Each number is 128 + 32 x the weight over the matrix's rms, rounded and kept within 0 to 255. Layers, rows and columns count from 0. Numbers have three digits each.

# down: layer 8 MLP down (transposed), 1280x160, rms 0.247, rows 98-135, columns 80-159
# up: layer 8 MLP up, 1280x160, rms 0.241, rows 99-136, columns 80-159
down98:155106131134086131118183202108149060137069123086152127150094160149103118084100080173133126115069067187123105121080147119121141127131132124117142137117115134182147159103150102107181131143182048161113145120164124150120141177188130153103084102
up99:129083192094157082090165134110149162143105174096131150028099086139140066116151130122166077149226165092108148089205151140182074108083158148092120091180093099107095098147098096108082119142180107127171106159152125152127102068146121143077165137
down99:128150123089154128107117137097147127118156138084114139135167136114131100102120126107089142094121131078108079133119141184140097144106157147121117137119186143149125156110106168179136097100075128149096139097116147115059131140107130095095152121
up100:187143194075155180123141132132088203161175156164137118143089175128204072159141116115114074132102125115140111147083169131144107132118155127092101106095129138116100101121147176100091155128089147054095085086154183047163164129125078127071129133
down100:112114114097211114157155208109135159097124098130112099110114103108136099127148133113105077131199098089150166111103134074113144140125207067071124130069132142103151137114091148156107136149164097127116125080162137127192099098110108111110148087
up101:111120092151152124133162081133139156116127097129178088174096177178128143118135144146157065115097176123127076124141061129128122081212074104075108087162120134105149176185153120067177109089064127164122192184154144161072094102095159108097186184
down101:145173106107099132130148054153159184164116047099147088156105149188117105108124138128127167105165105128126100120134142135110094175104163113069118154072131179114171119152118059101172135129117130147112141104139120114135131078066137124134184137
up102:135153117118109109124099109122128087153129104050166133111155124136109156183132117082069163129142092116146157132192107140129187144096133112142166113167172119109072127108184114118119161113101145154176176131134161130124125142122156122091199160
down102:084145108144121086113137104121158099087134103084125092123135118170093158097127098150123106150193163112093083113096111112112093157078044114127089071160095141114124106091125102133108074118114103132140111120130108096153177093124119141188154083
up103:168163156175137109108147177110141148080142157127174079171152162137146195138108108134155112080112126125113135149136176126147097104073138133084111153101091077150142152115119116099099176145097132126113106140109129086092161096147112193149144158
down103:119115111070123129114048131147142125115155176103107104165142115107118169137177120107153139144174160139133095114164185181128101177141116106166137158093137155107190104145147131171160109131103074106103139120097090125182106178133174139140084155
up104:149126192097123136117098158131165130197160110161147155147133060122131141117184111181168091187137128102135095125111170133119116107149078092175130106108122093121134153096104111082124138148110160177128103183126129125138147162118115107109062121
down104:069114114161157150136157123066100147152166104091140145123131141173172093123142113114123099153148161100116107138126119097103131104152155146138155136143158114121116144119147106107157112153103139151097164110108120123104147144127116100120135109
up105:073134157161105140099067133183101164160141110095182167136163138095128117071164115072125129202140119105165107084155178117122091163088107136107147121083142127157102182096126160158140132062089165108103095179122098158122099117139156089067122169
down105:101109133109125137148105128134162124183149111147135144182219116128093161130176172099163169158148155155098099113144161109139129104073105152141118099169156114140099177115117217153124179139117117170112176098151098086117143056148166086095065086
up106:127165135174139154126107145174165098142170154108144093113095129169126123089105069106157107130134148104086121140129105109187077101168148132138187161201124119147127141150105100139063171129113154154110131138132144129113127113118164137142119149
down106:162115111124103137115115104131152116148152124072165128142170117204101086089147128147137139146094101126158062118066092085117100152142125144085105086134149100109081142125095113160123178111154100159108125143173124126092145099138125105000156153
up107:155133116155116107130106167157081101134133100159131093193143103093132159101103121069042117167146092079142139137133175121139126070166080142096147141090065117102087096109127079108150202097101080164152133182141131173202181126142168102185153117
down107:131116143108142124101115083156094125120106139095140095130164151171102229106149120116159090153182080058143126128169151110082131070109139124170139159086109168100102122111124149150117112079152129147134116121170135117139117157143102115133123124
up108:133162156154098166076121084125091152164157057119115122137136177064176103073153094100136096139160145156141143113137120100129120176142134120123114096105090158105098116156086072116155154133131112127130164173129090129167117128117162107148136121
down108:144109166151091140114083115118136122104097196141112115109134122136168079120138124133170161130180118150130109116147129127081183099139160156166138140101127094146144140097107144109125153142133128103136126104114123095188148133168143087136095162
up109:120146082107170086116125183156165143090125161151113144172140132065164140199155045110149169128114154139057161156064078095125131136175123148177094179124159152132191106141130167087132121134060159139169150073142124162102165102096122112075101138
down109:108124113126113105122200178153152120135109172116129171108127157154078142070152163167211126122184138107121084123096184106121174108124126165100066133098148129136105121156140128116185107177176131121192121148077140106168126140179080107117104101
up110:139179135129096130086175095110149135189188179132108108115108109115102128111199134148117135082187132114136157112146119175149150064135107172131163119152045087079122175130149119109091095091102148073144117119147154125154173190130074120042092205
down110:218184149147044136165129159147144151113165067056168095160108123175067112114140148156114116116155113166177139123132157131181218118132138081113117125132134127113126122111093161093146095156063122183151149126092092123133145141210121141112093184
up111:127096165192164156131166155141131131109108160096070131114179130049112065145151211135105171130193145146130143109147095144101138152105111122111127172102154150110207162106098132096133139108126122181124175095084141160128129116171122145166141151
down111:125130118061054118165099090114155110133106089080166121130171165124109153225116135119126126124118098150096126097132107129128051105122082184150062098157153135133143085134089078110147105112136092130146178098163190113142119109133134133107125096
up112:118214118160110127130094132124128115152133122109124126162071149098167130107194154077129154095123153162035102135164097041189101133135112155134180130160108107159174100120154100183120145141173134115206134139165131136116132097144101128139114135
down112:090112126141112165105153132095179103124148158133160120134081105124124125130103197136108145126174103095090115083100168125127168111157102106193131170106093084122169100116127098092063100095128126094117125124147112188148140137109132098114109171
up113:122143143181120121173095075129147186126193162110100129089154157109141151132196121164042171090116198142093101059167082123150118078138068083133185105169109140101183151141163073111174158152088189137075160084124095101165118112114131143201109141
down113:170122072038138077156128120129185124130114054062150148105165189101086177168159102168138167085172149095144126088119115145176146080139127104157118148160085174110159152204141165119139152177116178130136136064158119100187095134190184066149147084
up114:089129122098135129078160146136180152174125103179161125114117117102108116135165108107153129130150015140149095112145092077126074161161157179084167167073133109102140144156166167123138097095124162156169110200106149140198120097042140137171150199
down114:172175154107113144084136104073083174126205087109108118111093078164153108088154087145137096095105108156146141168113149125060093107154177160100156115113108170069112181067081085124074093142097160091125175118201136150131123155155123068164164113
up115:135111179112079131170106123125216085123074125109127188099124157149222133099134161133186201167095139167119103164114132064233137145064109069091098155141184106115108123088096102122167105139168104170140123128065138103163165124146110105164117123
down115:107077156085112049148151074151138103182110095146105163149097038190092113115131076124185141087171104136114137096109139174118173103131091155115120150166144159148118084104100137157156159137198106100139102185149108147168138107145198133099125151
up116:136135077134118181151105074135112118130094099051157108071124075101104127106118164148116155123155092104094144091149114143137119124139093069131174114118050161074157125113150124111088132171105118102134097096141096107131140109161151089097172174
down116:135130116173140104158099194090143103106153146132107156181142118140157114132102127167107161131157129182175134212126133131169117145078140134133132159149142121161102157179157176139137108090119147130102185140162088134172134113121110172153149145
up117:088130065134173138129110099115123141072084095065120215146108136115140103131140115097142159129160105145165160082100152125131129133139136103157139070191129111111203082138175144124120145153137142143165075193107132114131127107189150155160093143
down117:171154156165077152168162088095137115112106084110148132152155158098115137072141166092151154141102162117124143124133161158104101171120127099113098125135161152116088105107140104121111113119114125059162121086082089141140131144192135103156098172
up118:129091123093152124088109067105095152132109066064131170037141148111129143175163139170204149102121158089090174135133104140219172148134107124091112157126133119167130097146093136133078160172114145135103152087095189080108159057151149113076130178
down118:128070126158093132118148068133079142172161125162108160147121118147140094175150131139140076197191145073147094143126072175124111121151115086155150151156139132146125107129090164090047167099180185135207110112107102077081111102206109089087122086
up119:148133147112146131179122156188148085155091160138164106081122131155102179191168125108094083072079117142136157135121178104125183107105129173139137132157104131115145119118100108108148084104178168180135145094087160107151121135170123114130098084
down119:119115134171109166136163124055131142124130150085176153165167113137102147183105164101138152146105076130158116178171075092059105144133116116133128096093079141159133129159152163119094123103095119129113120081115156093123136110127151128117158082
up120:104232149096110171165136139178112184158099138156123135161099134072124120122105095179126047098106113110143093151125152093098118095200141129126141094080161134079158066181199096139163178148129115149102140082168116092099104138117029129123129155
down120:113101187100120137129156140175136138116142109171161069092196128062114152090137157124130146099189129108039194129125141048166145122074132126164140117116228146140139154169121184159159159114159104148154150139129145120154111165136131181089092090
up121:078074118127154186122102159132111162140116092056150165124153137131094130092092160140135139085197099130119178126131115191155126146114143134123189104085161130127118092106103120115110105123075107153104145047055075153161160130081135139156141125
down121:129067124168137181110159133146110178123108130125113120121083158065094139091083107143110175168158111142090104123140097179110126096093062143166142073145147188127160079114102124117138065099095210144108140092148122106076128065187069100125112107
up122:136163125128133087058100179081151084048154105144166111223170108109084125120108111096145134085142098119166161129138079198142169141108078094164155123146142142043097136176126126143090203080079116118080133153131178090140139067093160118067101164
down122:113117120111138125105088113073109104210144185163095100089144104142121152094193128140086075123153148098110145142206172163161094058104065129093110174119153177096197126149130118072168083171118132130089124058146202146205120093161131150113159188
up123:143129163120124078098122216151144105123140088088038092115116169124104121109137109150147161093164162123103136167148079118089152190134129096190155189094189147209143104122155100093117155125147075151123121134080118123128112100106169194167150104
down123:111098146153118170104086084121149090175053083126138119140149127163060109155148134137139149105160144130174164130095093150151063085169121180133113071138159128099138127139152063115141092128167089097162079104087149095126182156111128130180178101
up124:142102169136114158103147140132078154103135087153165134081140111121106161126121124098170128136109166110090136157129092180118166104168069105114093189128080098091099131124164092103088137116064158094164144150187164111152100108132137071120136151
down124:151100148110116164180133110064166121155119161149082119195152117124142131149127112146114160198159172130138122089050147169082117098165105135151117130176149158138084123178092136084184142114100111135111153146127132140148114165128147123147127124
up125:104148105133113087141112158127138135143187069151167095110103150109132124120127151111117168115143115137159148154107116152166139138174148140123124143139134095099159175093189127058082098144124130138166148108161166106110158068144155160113062145
down125:120133118151165124166127122141134163072103058078074164122141094082113134120116128127166125112074106099104119089130135099162149143100089128142139120082061161046142107143119103136141087120146119184147141108169152210112128168099186108128152108
up126:144124112103126180168052142154145149163068116159108102140132128069188107104077072161062192116128070047127127160117123137125109172100133172111141096110117112135162140130120136188104132118165111139121155129115129140151122137141145182142047149
down126:197162067146110132161121121066123105139155147151136116073114156095142109100119093131119137033115150123151153095089120177039121198126125061151096133137132146143061129070166117118137113111158088104099100113121106111154183156092150166125158155
up127:099099152170161083148105109117153086114169178136115170089168175128147113177131147100122083117160133175108169163098129088216176140127151129148191113119109101139172115084145114149136178106110138114131150085149157142137197138100171124201092137
down127:132163130088134129139097097114106099147124107095140149164128190169120143160093130143091139112081148163127140160096115129184169132097143127106180156142096083110109107097186076246111132192115120131120123104144120105103191152173158089074105146
up128:104171175148153150175146131091126101151151123080127143196152111149097103201127132098177162135181132165089188092079051182143112162139149116138115140109107151170120137054120121119082105128079140131097104100122180125128118102131115133123154175
down128:077147035138179099107146191114068159197134155137152106173128087168102084130162122148112104141189113147195135112091073174081106146121119098122112119179185110134103145104078139162196127158151126107062120127147126137116130178156159104116094100
up129:064139145156089167130137161143194154170100133151103105155110120173170196095146140126098085161117135066091128107101093074110142116119128071156143144154083112117172188074140139208111094108132122106120086063131158177083127102074150107109151135
down129:144160077154108094133120116105120111106097143108197069096114178196190090095110026158093156050148124099092149117157089104128090155066106138167088096137139103149164083172140125157123193085111093137135074116116146105160191148093119105075147130
up130:162106144143063145118151191145101161096142113151138115141147091080123101144075182146102161174086087159138089147104152129143138110098098164134105146174090181144166143095135114109139119124156155160174135109176108129089155123134122127117170163
down130:139108102139078130141149099058160121115084119111094155159134127142178054131144125132155090136110134143138117125083123169161117147125138183137139074097086101100067153146095099100136148197153104123123079183143110138148145107147092138130113160
up131:111137117115173110075154169158153146094124098129155181129141124071186176150169145095121084130229180173142129145156148152086136132166093126102154097149166088119115092119154177103175121120106102115129138075122104157118108096117147103124120159
down131:141119157123134150129143192131118129136103108143125131098095164140110192102170100184136091140173204123077165134116076087153118079124111120124191131135112139144128093119127130110110122167187101095122157097118132165119145116138139148151159086
up132:108145129163177079087182158176154094121121152098132117179165158126153104108093163149142098135150128135078139130109128133166116101082129139103137089119171139159138124085121063162163148146146134132156160134122103109132102111133127156140116172
down132:112153208118093167148144125155186124171101079162137139159158148123137139144089095107103132156100162166145192117166153112095154100152116130156136123140193154189127134139092099111135086138095129177097160109137136171140118140099142075164144116
up133:139165116137130125136092134157151090086106089126109105139119098097111110138102180107134148097122111141098140064097110123171078181146085087135155126142192066174152108204132105073080147056106176140176105116134171151140108062061136159054101129
down133:129106138079112143171136111077146101135118060140119108144166110062080113200091060084110120104093132116133164137108140159114133127099071146096136134161136174078121091127161044079166113077142134113107109163118111095116184140106189163110107150
up134:106118077104093166124175159172179189105080159155061160129109146103068135146124137126101144106120164115085184081095123141132069105096076167092133142210135138146069116128159151151112107124136137117119140167163152142102081084073183099085166125
down134:129080181155170180153118155103134128157121145092171137134169181108139129144103066121136123178160130129178152085159173164143122130169184063194110126135085119135092066137175126095104124154195132158072174102118105056121105154128109102125119111
up135:078180146085132139147152138069120118176163121150042134095145167126068140167112090194085142077136156115184078120172151095114123147129137142120104114125087098142169161092200107114119086113165127137139130085119166178133162086105077115143150098
down135:089171170150181089153102091160079186126134167126114118155146177076071149069160096105128141148173099153144148123189130175057085130103141150141180108116145152101196118135145180124173111059100115105060099129154135148179091089119229093114147079
up136:131170105109072163142128149190099141136139134145113148121145127163157120124097084136136144110166104164104132194121107136113102150120129119131142148207048179192164061157116139106094150150075123151091106147109169078131109081121149139120158139